From a checkpoint of a small transformer trained on Wikipedia.
Training: a variant of Muon for these matrices, 786M tokens.
Each number is 128 + 32 x the weight over its row's rms, rounded and kept within 0 to 255. Layers, rows and columns count from 0. Numbers have three digits each. The size before them is the row's rms in percent of the matrix's.

# layer 4 attention output (transposed), 384x384, rms 0.0394, rows 142-255, columns 240-287
089:144119115154171134117123196146073152147131129174183153126101115141140126140115123125158151131150141085134122170130172081102145104095093129101170
087:115084148073092132141134130100096177089174143131111133148126168142070111088122142125164175114109085145161155097171147114164124111083148129136163
094:061126120166175137195098121141182144139147146121119109139094205118159100139086168151186131106104130130061114141162121106118099122172123138142159
097:150184100130157120145177116160134116122183093086090121162190119142098175118111127140079164158075169114139100126210120094106099123159112142113150
092:116141112161132154111142115108131163120118048123074098169082158144143044099175124151168155091156121150134124176066130184119108176140160132152158
092:149125111093135148084154143079121118130110098143099139164129177139137124182162114127137096145159121133139098165119138104127163146139127089110135
089:121134102110106080065116126120130138119177136138125106129142123065100093128113107108157069152150091106127117105219090112104143106192135132142107
089:149158137141125054202157136086120125118107104180084091108097057126077146134123151172135126124075153161170158126111056101143136071151124130086158
087:148134183152057075125162127131144154140095198107097146148078128056166086118145135123101173138157104183179078159141124072162121138096088148110062
093:150036098110177097078202192173153128115155161165148187146088152149133064071144146174122110118100143148108071119121169159157123058109138155156149
088:139143124089118056154097133168137081131076129127097101129110111145156161159120165151131141108182155125147121115100151114129155094168123201051108
090:116127127059139109104108089157149079188145165142179155170089103134159171117137134124163111142182085119112122084123141127124132097162127059143111
092:177138196140163135136120185129148095138101152122083123096185191083098102067140104115148132125187141147082110108110124126094150098124093116140068
088:139105160107144099163115104084102140092138152071197113115142095165156145097128097148105126145123145100121093140102101099105088130091088137204091
092:108150126064111191156085137079139171133123149144145061067101172119126172106091150148160066163112110145110147194075169160110113114164113141094110
090:152117083137139140110086124159153148196151155077169164158122133132092166178148113118181145122101199097059160163092132148155100086143123158163130
097:131147156138161182139063113082167112093137135143077102134151083144094141175126116168111210123111157079141092163102155107124082168029140058104092
097:175108061100138139158210087198141135127149145041110173188135182101113163056148104130145165078130174131142095124077127137081083124090167181128107
094:125074144094140178114123143153103140134109109171149166136179139116172150163146133150122099169159177128110123086147119134077144136143071138146144
095:141124077099107119131057162131063113098158172135103113153111135137110178100133169199145078110181116072115188161096130118121193115112128115107156
095:065091160089153132122167135129121109090138091125152098205147130162113161162140084145111157167142139183082097075158152062142098158167125142171133
090:107176138104122125146088151110142121189111116102144157097118069131111110167183101197129127097116070167115078174134196138126066102131119078159087
092:158137107130113119152110107106158112098084071135164086110173128223190102105143161133153141139106176092149189091135134140115125089149106107071085
093:176131114175132108066156151072095149123127191107122115084139153132138161097062120182139150141149130118084133127112124201129170123120126174139115
097:147174074139134111114150154118128151109128157129217159132111146114128071120093124130109074113089165134168140107107157139134112115170123129167065
091:157145124139135126110151141139126061133114132132150140127123184118137136177138098139090117140155124105128115139128150112203113106195121133116095
089:100138092087127160126121128078152112146166101096127098154127121104091139154162136139127108115133138108201129117176169129110149098122099128144144
088:141071084140086100146131131071160117131099123101089115122160201112114157066195130179114088076156181138133159138130086134130135141092128129145163
095:136108161102128111121090155157076111125114119170120131144112104103159146112108138075047088138131142142123071118121169113113137111131104083122115
086:139159151200122196097100156156121153135148116132188109123168097132063139100138121109128117118107143114103145129142146077123069091060160132117115
093:136165083062121181100118094112140065173134106109151146129183142169131127201136151143098095100174129136096073145167138133124106089082132117122133
090:141116091085149139098097098105117137131114120127154125056114143085155126150080183182148159133153103150092109136126077103119167163141118097114102
090:153098128073082142119131086151157141071153160135132082112134132130137100066185081111130135113147107155121146061099094109120154139122071074108105
089:108125132063143188162111133098127098100124168084107123155100139113099125129103151100154130086065135127099094136102142131131124135163163158162133
090:120093084111131086132108168128124183108155158085170151165141100160151141166126106118101112049111111204168232123097142084139152114161148143156185
094:132138161158110107147119154169137139149112110118146167156138108146142075131129102067185130099165166123075143144137088123123080183141151084128129
093:086205104126165147101095132202117103135112167091102123099154079161141171154133160155113117136105064148196133134144126093109134084176109105166138
098:158156126145067081166154118112206116090124116107107100162150105181099150128151140155092139075113123120135139177150119127093139121187202138148143
089:140112171130123105135160115119151128088160100147043131108141093123133106152090142175093131087105149084130121139167106172158116110096096126123103
088:126078153118091081143133123110170152149146099160119103101183180144140113130073197154154078111119120127128065079125132107104204175130191113182139
087:084085146146133144112095148050147166149182121111154171118198093118133090218127091131152109142152053157089132066169176128113154119129104155191156
089:149155192133134117156173207075127168143159163093065130145111144115098096092175088145048150133158071163104147152143138133146094137147118155067103
089:115159116133102124123145074162113119086121136131126112170154125114103126183121175121118128144135109130123181173097149110158195145103125151143121
090:154164148125130161135151050165167151139099103145201145106090147121123133135109172223149155120150137084046144134108108186125134156120106111103145
091:171144057146049116088152121119117123072109130077149155115140078088116131170124204103134106080175126122177169158127158096140126144144109122110166
088:148117144101118138132117109130101156135096161188130191130084144093062123061105093138179071192123140139142145069163117149080097177124111134139123
097:088164099099155111182132132083106171155114135092095059109102169124120094112129126148171174139071131072133122153098147180112103119154155096172162
088:095137134172085148114198153113127113091160173118132109148129163095076127157101134143085099112120126172147125142136102082137122185167135105098042
096:130092121155133133080114123138137167090117174134113142115138113098122076133145147138097134099186102098120160122118115123168134098127122102098092
088:131179132092100142142205146115155132103069056130114146112104177151044105138112175155139116120139085099115160174162115169065125158099164175132150
091:111121140145128096098212089159139118117076132173158120143126085123119131148139108128141140172114167072148146033102132163107108120071073099101145
084:161151087099122119107068109087159177133149136134138147110137112133096125180094123095064139147060142130149117112147128142126158123082073153198179
090:171128147157161157150140156152135174131106106104151166140129106176185157117121140177146091145109088180165070124101092112113105141127142158138134
090:159151127049118110108108119131136100117106143163147099116116164172134085142111098149212112168142088147079066115088161160131134148123101118118094
094:145131111126122169182129149156163155098075082128087151181142125141105132114117133114166130153143157097131117117124123173151188107078075142135098
091:160107159163129082115149105151121123128148107140138141172147083137094118171126139075141115142148092110133134151090148119088140142058135158101110
089:092130125123103126144088103081135134163131140126163122122128141079122168128135181138153176101090124173171155152114164192143096092136084107086127
094:156122175076114168127094123147096154135151101137133164166057125081047212174114154111084158105105141175129118103140117121117133050122157099074173
084:117128141055176188151055150156102104141162157149150121134088079098166108070088168170176122107141126088090104122151132135144122172119126145184129
091:120139131155149107099097103135099129118133150145137134161122099131110124129121128175089133099093070149135142166134106134081168086134094111137134
088:139099129115142158118108181162153113190172116110148190149092214146105099145079103105136132116129175088152120166141071164130122135139133136144113
088:110133156152154172077073152110103125106112091094085115179152170168094130074165092087151095120158112167105127133164126106087145160145168166161210
089:112126114124140143123128098093133096142139144073126093178152162170110158110104104091139118141104128102192154159141103090151107110087083110146170
092:110164051100160143079133084071114158119210150130177153091119136148167119152135147153134148118136130148111144076126161166120126087145145134109095
083:086115142131165111155172158128162099087154137153075137108151113108131099122165099191115135097178135137120078097134142106092115102123118134106100
092:108152087178093150167108102125127164135088051090184156102113065139168068120070153127121054042148135174159126142174159106145172131142190174148121
092:100152117128123078111126124148047169149117096099131135138114152089121111105141148103191164161171107198074117152125161127147159112123096107100112
095:137114060153089142143163177135099142123086109157110155107108147132139183122177110141129112193123194132052130174140108060071109076119142125150121
086:080123152163153189137148138099104182110159084154116148119034119175192153114148109130106195154117115161149139105172125115110086106110071162131095
092:137159082068179139153081107155158149152147124132126097109164152194110150192151110134133122105100102152075065098110116057116124135133136082090148
091:115132078121126167152137181179124124099175102158108133140092163070140088121172170083132139199124130171165102163120125201114129108087087069120087
092:091141049194143124118133150156137118168129229101150147097107117145066132101196176124154132121151115159115072076143085110104107133127073092125157
087:157141103159122100097186080135160134157128103151118167114126115090118099159108148128114130137066159092143085103098132138158109156153117147135100
087:095080132111109150146085170147165090122147095117106103155140162139074204175085152162157091128203134166171117142080196168128101132062105161147110
093:111113140129059131135097122153118128217124168134119142157146111085104133177136169139072077101146162061185114107129136136131156153129165182094129
098:106133141157134156181104119154112151134143121153053140065118103141112082127121078148060148155101111137161099102099099081128132162157136173125144
089:145153045169099105101073087149077133173118096175140155122175082149139118135098134043091158105146090212113150118096165135125130150135127119163098
086:094055100197074166067154123110082123166088137120126082129116118138107143168106115120174147124145107090193138155157121135143101138111103120103147
087:118102094165144118188100170173128096077138141139083121124110073131146156145122091142134147111120115133157158057127098121169181088153123123129112
093:120148171092126115158180175157115087159165094105136136101123123112133123083121151104149141164094089126155154128133124171105099072109086091123130
097:133127156144101078166147171109146149101129208148103140109099228166122158143130104092179096088144070167123171128098185122118083153144099049120168
092:122149114096087130130134161093139106110185189163150051104080101158130148151079158156115116068137126215130066156189123184121112175093166127140148
088:179163124144062158092129110178140090147097126162095094131151119104198215141159135155116076120132154123113153102086130141132091169119122125147116
091:151186117074158109127104089072109128153171162119133068131134164146141180071115173039118142073134163106079239108135132137133108134081153113106132
092:071129144097118080117141083114118125142155149101091158114075160149161174118144102195095107123061104130126113147137104106189079120198094201124096
093:134103196104120199113176141095136137066134138157154089096139182107149155140139151160059139134102134157114135199125128162074125144149167116087079
094:111127208176068218092077127133140124106126104058107137151150103131101095129120095140115117125118104134145096137144137119130153131145166045119117
092:177082145068132176157170185121092128098068093148110108160078126148104129144099117086088087167112147091100095133149121128122131060224099126163131
096:112104160134101105162113107100164100107095150121110152138125168096103059120147143084088087141079196127137123102119107087075132101115182178120146
095:103121107102140088169167113119159160174137101150117173128157119173070130140113179187182122166163174111124130149130132086110174086181118123173163
087:111188153142152147105036180130161121096128155138099102076066136146112192168124131138135089127140138138097105076196095160075076135157107157123133
090:112111115124127068153141077147135097159135083094197122126159152075125080143121133161106081127098097159122163118151109158120198073126077103160092
094:144146120133128122109124163115141139150148071169091139160185130117173196108142124073144085159188176074100105137123135059160117089142139151094102
090:120140164104137128173061166138187163114166106078153158142146097167097109110162168158130110091121178155160122156154143106102070146106141164183121
091:128134155153106154131173133145173117144125078092131210169135049084166172182105100149130145144091059087152077175111129164114118105084086074178096
088:100104144097112178161184135147128177092147132164146087186119137061103112113113090135118053138130146165115121074106123056149128154057092084165107
087:184069138149130148115197139099106113103161112113068145176176112129108175184073184089106102154135153222146109195111150132155162113116129089163134
094:176132076115063112172118141106143202086134047129134188136151174167088151131082158114102112138141145152129107111164172127057166111174124112106131
089:142057107087135115095069185101112120080124112146133131102105150144111152181163126067129180080181094167127147130121159144166101141186221124168198
088:099138090098160184167096173088065197108134089129110076121165127143113144128120079114111079133158102122174110141155138111132138051130152138115157
089:182106121116148091123146189108130166144104184112130158098113120105168094127099113096120077107114196101145108154131105160057141148107139142102127
084:172136138110096107136126060162087146097091161141182093157107174189169100074105178078102153139136187118113123114061117148080143115081143142104126
089:140125102153137128107137112168103130127104145099056092116174091119140108094110137141171095155187130125096140097130156178126080130128173107154125
092:116067141122200117116188091203072160135098147073145102080125074122145176160121104129131182136121155089107116130101083097082080128109080145158074
089:133121185073104201170156156171134119106163102172090086127139105097153191105088195121110123106186161106107085115137131126078186068146118155155097
093:137140114162166146075090113135142117140049079120091163091166129097113118085094140166153133142146134098137160132152129131115150109142139135143122
095:140054133140168164176129138123076153110116136105115100173136137174136158210094103141197087133144133130146113072149168069128116145090145048102154
094:138147116191153100141102122077142152141125129117120139097129133114045143103081080195097139134111099127123147115149133137160138145175087067123108
094:179039096081174057045117106161183149150116118094123093144145126156133113084133136122112089107142130166157141139125153096159112139090113186119098
091:138177105155093123107071122156094196117083094121116135120129169111118131079137183120138179163101054125115172168110182127163123127088098094143142
092:147166102102107145099143123118118126102146130126091163119109150119127113064141180037088157091134124153164113170075159174145105060110117163106111
087:118100140079091155088100099141179130147131128135137166120126083120146139100134138071131074154152127109089154122119162131140163065123182129092178
094:128135123101107009057208141157127094143131094101182157102077110101125113169150113166095118143146139101130153154106148135151131129153144163164142
091:109139106122128116086108122111134168126126157097168084093093122170131119135119134095101142140076134121182118139149138164080141116126086197130134
# layer 4 attention value, 384x384, rms 0.0464, rows 143-255, columns 240-287
086:110144144129129122163058129111094091174113119163132159127128135160161147154132131122108098143065097089147135135176149173073060100136103141158135
087:147199111135122141138231124135133093176184173094121121095142139140100138127180065174125078140144111056136141124054138135089127151109164175167122
089:104122137126098127088150110158185190109158157121116172092064120124190120106156118137148175131141127135148145141147138178101094143112198127104162
093:166107137142099165151107149162144111219064111130167151153095136155176096123156082165121132070146154085108134127107116137118162092159118124155085
089:092125092156122098113127136090139127116130176132115172093124140192134048209157099134169092131141135177126103160131061099097168099154136127146129
088:126043117094158161093142153188098118145123155154091120201121108138096146153099068128128090117150131149149193121128136164087092094098148129148128
086:205161137110139101153153146176187167110130152155096137203103103109134178115107028109182203110087107128094112143124101135128129158180071150123152
084:122130113180113115065094137178133123166089169155116163115104114087118124161108150146190113162180184090129158133142145156139116090168174167147142
089:175157099152100145125077186166111098120122110146160133124133136094133149095115110114103131103131078101151149084159113044041100169122133103089057
088:157113158129172121170151118182144148145148078180126116191169139113127134118075124096136101140187110197155146102138113082147125104154125094099133
086:131132127146118123109131092099137170103106186184153107112122126125129112088094155152190093151128093135155154068093132117128109129080114125129135
088:091122139136161070147099086168128072139133106062188124085135135092082170106143075151150111124109072142067189141150096142184113088189120164133087
086:120143088076150122168131097100144151103161091056165153111120152128191134113046121113137119150052149105138162144091139131120130132141123111176127
086:153118113188114099148192142117116086086148144168143118142173129121125129114136170156124150143178164147094132117158109124117143129124105132140108
088:113113167128140094057194123126101061102128128098088119103072078200156085159137133121155103131149153109142208076133165103166148157147123121096116
093:066177127073124144111125172104114181155107109114131067098119126186132133172139146162119147194184161155169120065179109153169124155143122122122209
095:099125194102127130106070085106185108121158120074098138099097063105187118126135141136122085106150154124095118164165132086181086106151077112121131
087:128104173158125158182149155131091112135139102150149104142156111066114068180161098135123160128182116131126109108153198148171109132123128180106161
090:163160117094101160094154125107137096160138169167150188181092147102113139215110085107098141141128137157083158130109162151102085063086077154155143
088:118126116112169136153095099190136073188127125168132115108144206139120137150158116131134170160109050118132123108133103123100160096132101116135088
090:076141134141160144157109120147055197121170147157128153141165078107096111194126116161146145093161024107111130128113202127153089106128144117151120
086:167147071184086144171117116150141063109109101150113180142108088145110115091118102125105148128117179127074181129151131154156143098045120127085182
091:162146174152178094136140143101142084138124148110124101141157119152085155128143100132169129100139139155118150089115141098165131107105113148174191
099:131115117166173175104100105147200109070138089098108096121078169156155104160140096153103129151099098186120095112086116088138108168088082156114108
086:094065095155098173183091137163143111127177136169147102163135160110128134122085169094183115106113119121096146067122174136148131149144141139129149
088:123119087146086093120147156093136139163124128076156175110114110140186207144162185084157164096137182165114141118109198138138145100173159112182139
087:155141136129146122130150186135102155126155124081115095082131158138117117139163075111078080139140138123146108124094149137099161107135081089152122
090:092156111108165160187165096136122137128114103107162134153104074099120080167110156034064119178062098159165157152164172086128181132070129145127159
084:142163095128123171130121132135111135135129173125137158128129129150097096175121163162088128214114118139121182170174136184147125075159130154125131
086:128113154210167150100227164070098134101113172132092088127114095130105140090126112185118157181144123165109117178128127176108119150109124101098112
089:131137154115112141134136108087132123177152146147196118149149089100125127096093129141131088122119160111158162149132150113116125123102077131105134
082:100142131122134135102085182157110087098154088120168112112133110077154128127133134107051125083149113085114153133143113157106105164120141104131134
085:078117152178137161091072093121081113159119089139113127117152133103182192163118100144153168099175098128126128163168094142105156167134156182140152
091:108110085119094122131092131091089104093146153132157144110095086135161121177119133171119145160103072158197055071149170077093100108098108081036116
092:112071129139139185120072151120127145050143053090115106119139109108140067083105118107129128105177122123140129217167128108125173123091148142140147
090:081131188147189160160135084119122172136118128150135072131152095122203163164137086071125131115185127150127079101122151144160101060140158183137127
093:146148173120120095140131112117155062083107149139125135122127119122190180096041097137161129082117112201181189080116072124168065114055119129096051
085:129201126105128153132181101090145172135134133169121137105070133117132141100085094103089167142124084116160158135165127108089159131197124125162086
084:140144129167069065135122134151152128089106098111151160141134140131107122117130140113110105148112119137139085119121147145114182088093061140117102
086:133127113108082129184105157139094159136147093142110138180175148139152164078156088141172102127087157149158130133099225094152091215118175089089168
086:158083149119114115147149158141118107135132140112187070106170081146122114134143119141191123132100110134101190090119123160119101209113122142097129
088:153082134153111119155127117160196121112149146158118135147110066120126216130137070138130088156142157151096078161126132115109105132111184125178172
090:121128102120094133149135108130113160142144101125115141129190137058140120165131107183123141120081100099117128123146164142161126127098147154073118
088:099153129150128182149195151116152134170080128150130170118189106157135128080133121057148166119126136238088114134130112109090117162107133161126099
087:136102111128090126069068091112117134118128141141087108135129068108132211105100101073084166093096176110157092160124069150178061132208106132192149
094:143161133122141153085148172106107118153121093151112103138142155130162140151112099082132132206144151134139183111166159166171085156129162101114156
087:121153064168143115127128112143175165106054132184113134091114098126121097126174143140095116117105120116124150132133170109147126109119080186101133
092:093131066132095133102133110126143107132083133134143097110119084130087123113082145156110073130127088129133106140180109122133133151113152106168150
086:139200067116102086151157123115180155138116167145119155174122167138087154105144095164069086125117112149039150075092077140159111158129172142147106
084:132134100148133166075140093096162131102107138195083143071174110113190134139155101137087155177217121172184169121161107147128156125145218119134140
080:102112169177147114174096209102123147105133226082120140178126130148142183128149131116119147161125148193179089137179121111093053220136163175158162
086:182120112071146143116128142129131149127082106102128136126132088148082128115116173184141130122136124100164145087121064146181125147128157115077156
088:143076129118111072140166115106118122100074125131140074094149154126114114107110111109067150093171129183092095093145145169127093099177093135122182
091:163087156130084145113114165115132152095121104215135135132118136159121161089143153104117078151133116112093094122139135143166163128113150121136170
085:150077124136131117095151104157082143103142158030087110128118117171149170145122146148191135121162173167124148139120084104130157115126095105097159
087:085107100140113103124158110084098138097117129139124129135117149114185139107117162198108126122112125132087176121151205069179137165087176125115183
091:159122141148125117093180167169116106147138093138094134142151138150136141097120083144155138133103144142168089124108122077131170134090130145104100
083:112153128109068203091146122111093104123137103100123143116209133094194108116123117100146128166175136091123114126125148125144159123130174172119122
086:147155085153098099150071156070130115084125153133167106156082112155162120119101164181119114100110044139182087194171122125131140077115105171211152
088:136064107102116064124128134104172142091133113103076092099158167107179108123149094188114176166112110115118207121117137126076181136150192135070124
087:163060109133090136105085083049108090151113154055140152172160166134070181116144154158145078104121123205152134103134127121179139145101111118150156
090:097089158144097199100160138137126103136132170080195151145143165157104140136116093065122206139118143075095089133130097105097108169113120092087098
087:128132156115170105124137110122066076098076127110137149074106130073179112125071134112150123093125128136097118109170102134090139103162182152114146
083:066148119108121119140056165155144121146067055055124124129167111124134112136105138139086145125119175116100113126218121083145117139135105137084106
087:135091097166122164131079200116180107137087207124162114137119118126118138063131125181111133126181096130164094087104154184169151140100095133148090
088:152078127118112088161156161173115109150164129167083191126135149155156120153140067099122117092094146188164149103132137074170157153153138065110116
092:158137128127111065169128128112201094146106165156154141141136138130083119133167127065159132207134127146120126127090162132181104086114128166174105
087:195081059080215075137149131147109090101145093147123126157136113165162135176082183167129099179147098076153161120097107094131145194176087126113131
090:086135135171131112120141114130087156103126129091053135119151120135199148141170136101097160101156110166195075109200175137176097127124134144148166
089:138155113124096097132153116166146106178101165155103164108128122034093118109148148106137072137131085142133090176099153163108100130151118091111114
085:094103076107132141126108170141126144138177099140122083103167118122176156149073139093179111101175066085144131084122175155191122147102095148156178
086:082113151127138131097096115158185157138142139214077072138158167075112077120107112161114125083126105142121064080140171105129153160115098138078150
085:150162107141076168150157101155133118140139142087160074159083104148114084100145083149098126091095139216174140133078124179141056193119169144022091
091:091134137115119107175138113090122103145143142071140119162156138107088160148145062062112139159137141095125091110154134106166088140134076102152158
093:109152163144073105128139124168131141110105081149027130093099114102080156133111170171111128165043124142134151132102088135105094147101168128203165
087:159143157111110144165091120123109131052114121099080126107122037129137144121130141095105148064139078141139139105102066143101156114106146122174168
083:160099114108136148191139109172132119097103136093170057106142170132108101169149117138179196125115148100175156133117113053122131154172131088171112
087:121103147136125186183166132126120131140099116205110107144143151134141159118136152118191083136081149128121143111116041126154077131088112070109145
087:135123150121139065106139132109086125118095089115136133121195171105118120136105087066147145094153112062126124172110142147122109152150140126146089
092:136115137119109158137133120106126148095115184138134172177130168072094149092107135120159154117105108154087131132131076097069155144117117132095203
090:139113091151103134142138135153130139105111147072093112102135090136169096102105111177130095091099112119115108114126111123007150113095075125147149
088:176105094199096058155144108116108093060128152134123117132155121131188133107173122119118187090194161134060111156168139130133076142148112069102167
086:096119117129130093115133103090150129095190150124121135120136113134167127154103124110050173130110093144097101024155090146175080136171194135077105
089:070119110139136138132165126121154087212131132160170105177098106171110139144053149142159149154117170150106109141114089103141111168106073103139138
090:127134123150172140136132137117129082091148141134176142160142173150087122086101131107132094157092100127115163149174081105094163087148187152098138
090:112058049148113160136099146127097122129062103099137129148147127136130099145103069113124125087127171132156137111098100123194184143094111105150137
088:124110149138147112108121086135181127086129205155213196096138151086113068142039087071127100116087170180137123043145118098170126120128056124148116
090:129161077196149153097075156091151174116134074087098142171124144146095175117153111117125125091117110100156132103126119094181121128087102138064126
092:110148140169128156057174120113143106154137096159125081136137117162085131061113114118109145113125114113104101068117161091119068082134033087151090
082:199103128093154122159171168133111185130163082142142117188069105165171149107170141203164108140093108091150136171167107127156101092165087122107116
084:126156177139142107082125094153186168098136189137139184102096085082176092093099085140134143108142166178124127143051084120126156116150181190136173
088:163158191092109167118102096093167108078145174124086155124100117135116087123161146079079102224095101127097099096116122142130107119137130147141163
084:118147152097127107112111184130115117092167113119057128132066135146134135079079174146110172118081112153169071177133129111141112173127124163118122
087:151129095140097092130151149115109118191085159091101132072148105100186132137152116181167102138114133126165103122102215121064146120152131065157139
086:112189057116114077117151161115114115133071095093143133130118119066177066163112094101151153160130123118181087169112182165177093160168120164112110
081:153153184165129056061104190132071080123194183110135147141113154123143154092121129132124157094135144215172137133154106151128124129154138099167066
086:092149134126126126123081141091106083086156132138131031127119112174169186119108119073158124116122098203191076056160145153076147146048121203158096
090:120140061088141141142068159167198157097161083133147120232189119151151091137134169124119113115116073137134113116128118144125111134113118169058113
090:105170157192080118127092108114108163114080092086099181167135154115205099100122161171098122115111128134128118114121153100087081135130132095159126
085:114137118134147158163111083143100142110132097098133125123155096114128162121131176085125175193132177167131136109162106152107156151112142112100115
086:172102181143159121127114126049121118133124126102128131115095115116154073147133163165122152127158088110093177035074045173120132143166103150071127
087:151132136128077159128138157197132145090147149136121125091149176191122098127170091184119188111131111055137099087180088100141066135059099092169157
091:109149179094108153150128098137134087049067121147116138126130091181188110128147141142139067086164137103109066160119161131171136099109098124125116
088:138102184122107122111183118167088182165178123130150181081122088099135139092140135114094129194149073188113099113127129153148146110099144136135077
092:113100153089137181055144149139090122142050146144149169122075127184132077118143084163118124104125159112129151097123114192134173193101117114125124
090:149107149141155156116021170142117149066157151128083109177153171098083089063178158104115132151129096167075084108138128150123100167126148088137148
090:176120147127105125073120152098117098063145147126147138091128155116133146206139133093068119143129096159135150107102119136106136148178143141149142
089:150109157141111112159132093092129159076179162129119157089149100165149131161167096066090106070090157108122170122123086105165176173086142080125188
087:144099109094176146075155133166143087122137132127108100107126161081138191142163106097168109082126159205153130057141150123079164137180140068175190
091:126115119147126100113115119137141113131101127137108126101166146134139146047142166145112127127103129103094110147190166081119131141130095101104093
086:108128091107108101157143088143139074105214111149117144142154109098111109100142147161105134140143124093126089077175078156129159070168122145103152
088:134074114090119108121162098176135105210122096145141208103175166120117150133102184100179129108164130126138134144123115095123155145117068112171123
086:113117120099165119178099171144158153163143061096136180137056156121160123106121110102130147141121108127083188083024103124133177132132116142164146
# layer 4 attention query, 384x384, rms 0.0506, rows 256-283, columns 240-287
090:189116160155170116137130089140164130163115096167142100111128121101173127196167154142174113128096135132139137118130145146116120154135149131095144
086:076112069134097080161197123093176177137091086136125107127107099146103136172110143149113139100160118174129119140132123113156141112149115100095106
091:116102097165134167126092168148134112124125136172084091075133144142103128097183128132140199125168178117139067153144136138080128161182165141100079
091:107141106132113139157153123151154119088127125138113087143119146093167169135148145103094135106141174165116135086099162107133140090091124130119092
097:097087072114127142135157153123125116101102113146186173197136146139150145158142072144171098127117108139148144115143141087170183136086138107113139
095:110094076149143147108101174170076160094111117111166089134136112113149127116101180062111082123148111135214194158143096185148111113131157115146129
092:071082103099142118146169114199160108127102106125089139126114122129132120187103127180120079123109081141126143116121189118165136144092164151118178
079:073137109163145130106107137162092090159163095132103130122099098170104086124116078172140135125186137122148104150178162133154151145121112113114131
097:145100151139150099113113134089115117091128076160134126128126109138115071091087168150146117109071150107165168136104076138140127164168163204081102
089:094090135121141138123124183166161138123124095112130185110179192152166146174154115135205161150140144124071198100123129077098172143126173145137133
089:192114115099135113121071131145118114130146139131124109196151126128069142127132109139125082115120149139158116108080129124209091148166104129101118
103:114129148159110110124188118088136116046155122127098138132142091209141068136089148090162117070086099112157141115164160141123141081136166172153161
087:107135133170173171136058102157087134040192090120151131151133139163118138081169154075082162174146107067109175158095152089126097083126140083112093
091:123139105085147118129189147110156095175140091124121105079113147115125041133153129162178127095164178132100157091071136157104112180118147093132097
092:091113113127147099158091075105138087125130130113106154083161133155101126105112147129102175120144108163149117139103131095145121146101107121116116
082:152111106181129159126017154116099111150135131108137149158139136150136169115166113128093083092148124124105184058177086144125098165225080124103123
096:129152089172165133138123129117107169120121135131129186197133112140112125137131103097155098163141136131179134189143127072163159150137142146148124
087:114116145141166137120115141116141109209126118160113125123142148161145115074136104134127168153140112137140053101152120120077158075057102125085147
081:114086121145124143111110106133135122143120139127133176143137155119171140109111169164172118143065118096224135152113095079154079131109128124148132
096:116167156170159116077142167117160094133225087138123143109172164164104070044133121121088120156155101151108147133172098137098134073155121125106084
093:060140170141129079108115132112161070108130103085121170104132154123121150049119119131103133145146121072148093134120140111105143144160089105068184
089:063139158118081161076118162185123151144116156134131144164174090204159169121187159166131155146108069142127090093074100094099132185126117096184105
089:112177166104183094169152151121120207087131134118105124154104105087088120061179156098116165133128111144162144154051117126097133101131099124161083
094:159161116130140121109116124107124147128096136177095120098113160151184092151166071115170173194101145111126092053175077089130157109172133203137111
090:077108067099156143155143174136108165078103138110146125123137091067174144108126143127147172115120085166168164085141175140075097066113140124191129
088:144153089101078153063133120195138194121116150115117176136118122147118167109176143129142135180130095123102127170127076107133142103139168130129060
100:113129117144092099155136153128137124101207143113109125145160143057109152204148126120083098093165117127111092165158127124170111164119108101096132
093:090103091192177093072108103137164125138117162163110171136163130115102124097146171125179104084131088076079090131136113179168088178101218133062166
# layer 4 attention key, 384x384, rms 0.0513, rows 256-282, columns 240-287
093:095117135087155169120162122144093146109187151075127125130142187155162055128161176112122065077201096150131149141141113135162181191134131160195189
093:157164165131106094098153137142150121127130117153154122138100134205150156157141122111144129098098088153128139064080153175071138102105048082106139
089:129064136149102090170110139134115120183121139126122121126189157095089107094172066177176104141134183144097134165143150135106157125151104188144127
095:072124108158178140090153139139089121172146088164104110155131116165131133107143125145083135113136089120131110113160086157114107141160115166113126
097:167160070084155101147123167188084156219152151152070113155123131069131103115151146149122114134125141153128077099070138133119120073105116125113142
106:088089077142127129129103089097170119134129161094119158125083135120159117118100171130204148148115131153064153116169146139137140141133063115123150
091:129111111176129112053119098091182102152118119162116168126159061121112108122121146102114131131105130037121115117141129228139202112103161112126090
081:141075138065122115082150083163169172090177134129154123134106172154127153135102132097103105119105164093119094174148100100125068113148130154072129
103:132064097140078128127147068206168166182141163152175149051133118106141168107138132140108139090166184104129114169113138152061141203148082157147117
095:145112167089105161142130153118134130138127109123162153118088100153167113153159101089183122133094128132146113173233110145185107171096117059154118
097:162153193107145105116118171168150109089066170110090165126124114168128125107176142125109115148105097160125133184109154152130111130145149140185116
102:163114057194143131147149223128106151098134146120188150109107098136127133073067099108192113133185158170110107116089114079135170125111078071111088
092:103106113162162125111161131182116180177085136148109146083123166139135083104125152066127120100099159127183068081105091112153159171109158186104149
090:110117110166106153103128170136197161144141114136156193205109134128129157167151163113095136118122037164122156138121081147183107106091108075130112
099:096147163105155168166189082089156142083103110192112127180067116079144128189105135149183097125115132120097078144176172050129133101147134078129116
086:120146106100066097085091120121106095087044165143148126150111161108153143139119170086129233159094143173105134158087131117110079123094123161162155
095:066096095170100192107060110172075137102106110119099119118144126154117174110071113144132166097147098159112111082188146162095102147115128151108221
092:163129082144147180104202160147087092140176112134140096081137136111162069138107076103186186119117147130160052078150154123092097150118138148153060
097:150092112096164127160106140089082125145092115105124093120104170143190179177132117172187100147125149158104092133115160118126161134153093060094151
092:121060200160197140160086099132131110136143158153094171181088153120106159146125164142170156143113110145156137168206083119185131138110067157109121
093:070148156059130117112147105067113169095124157145130058068122131138106176150102050132153141093150174150146127150118134125114127140175126088099146
093:137074052117166082084123114116134241144131121131106135074140133148112114116136151098110118115084087141145132166144131139147103119077130192155140
096:074101160163143138138142136194194165110082099128078118114182084143120164156077112052133128129151127121120085132133127129111159105158104068137178
100:137129149105115175100121151162054079086147127134142102128101108108128155130139090104155131124093122165164066117152152122072178080139092146137102
086:108161078176140125135120113101106145110099084187142165166140066082118097169153164125111109085185088127126117147096119164085126125098115128108064
098:113144116198065101094098085151115121092133077097120084126164147106171140112091110095181112162159211140152108134144167165116106096137108113109170
100:170087100099137153130080072127124102074105168156176087131122120172114109097113082165139144132165151165181192133122150143119049144131108145145142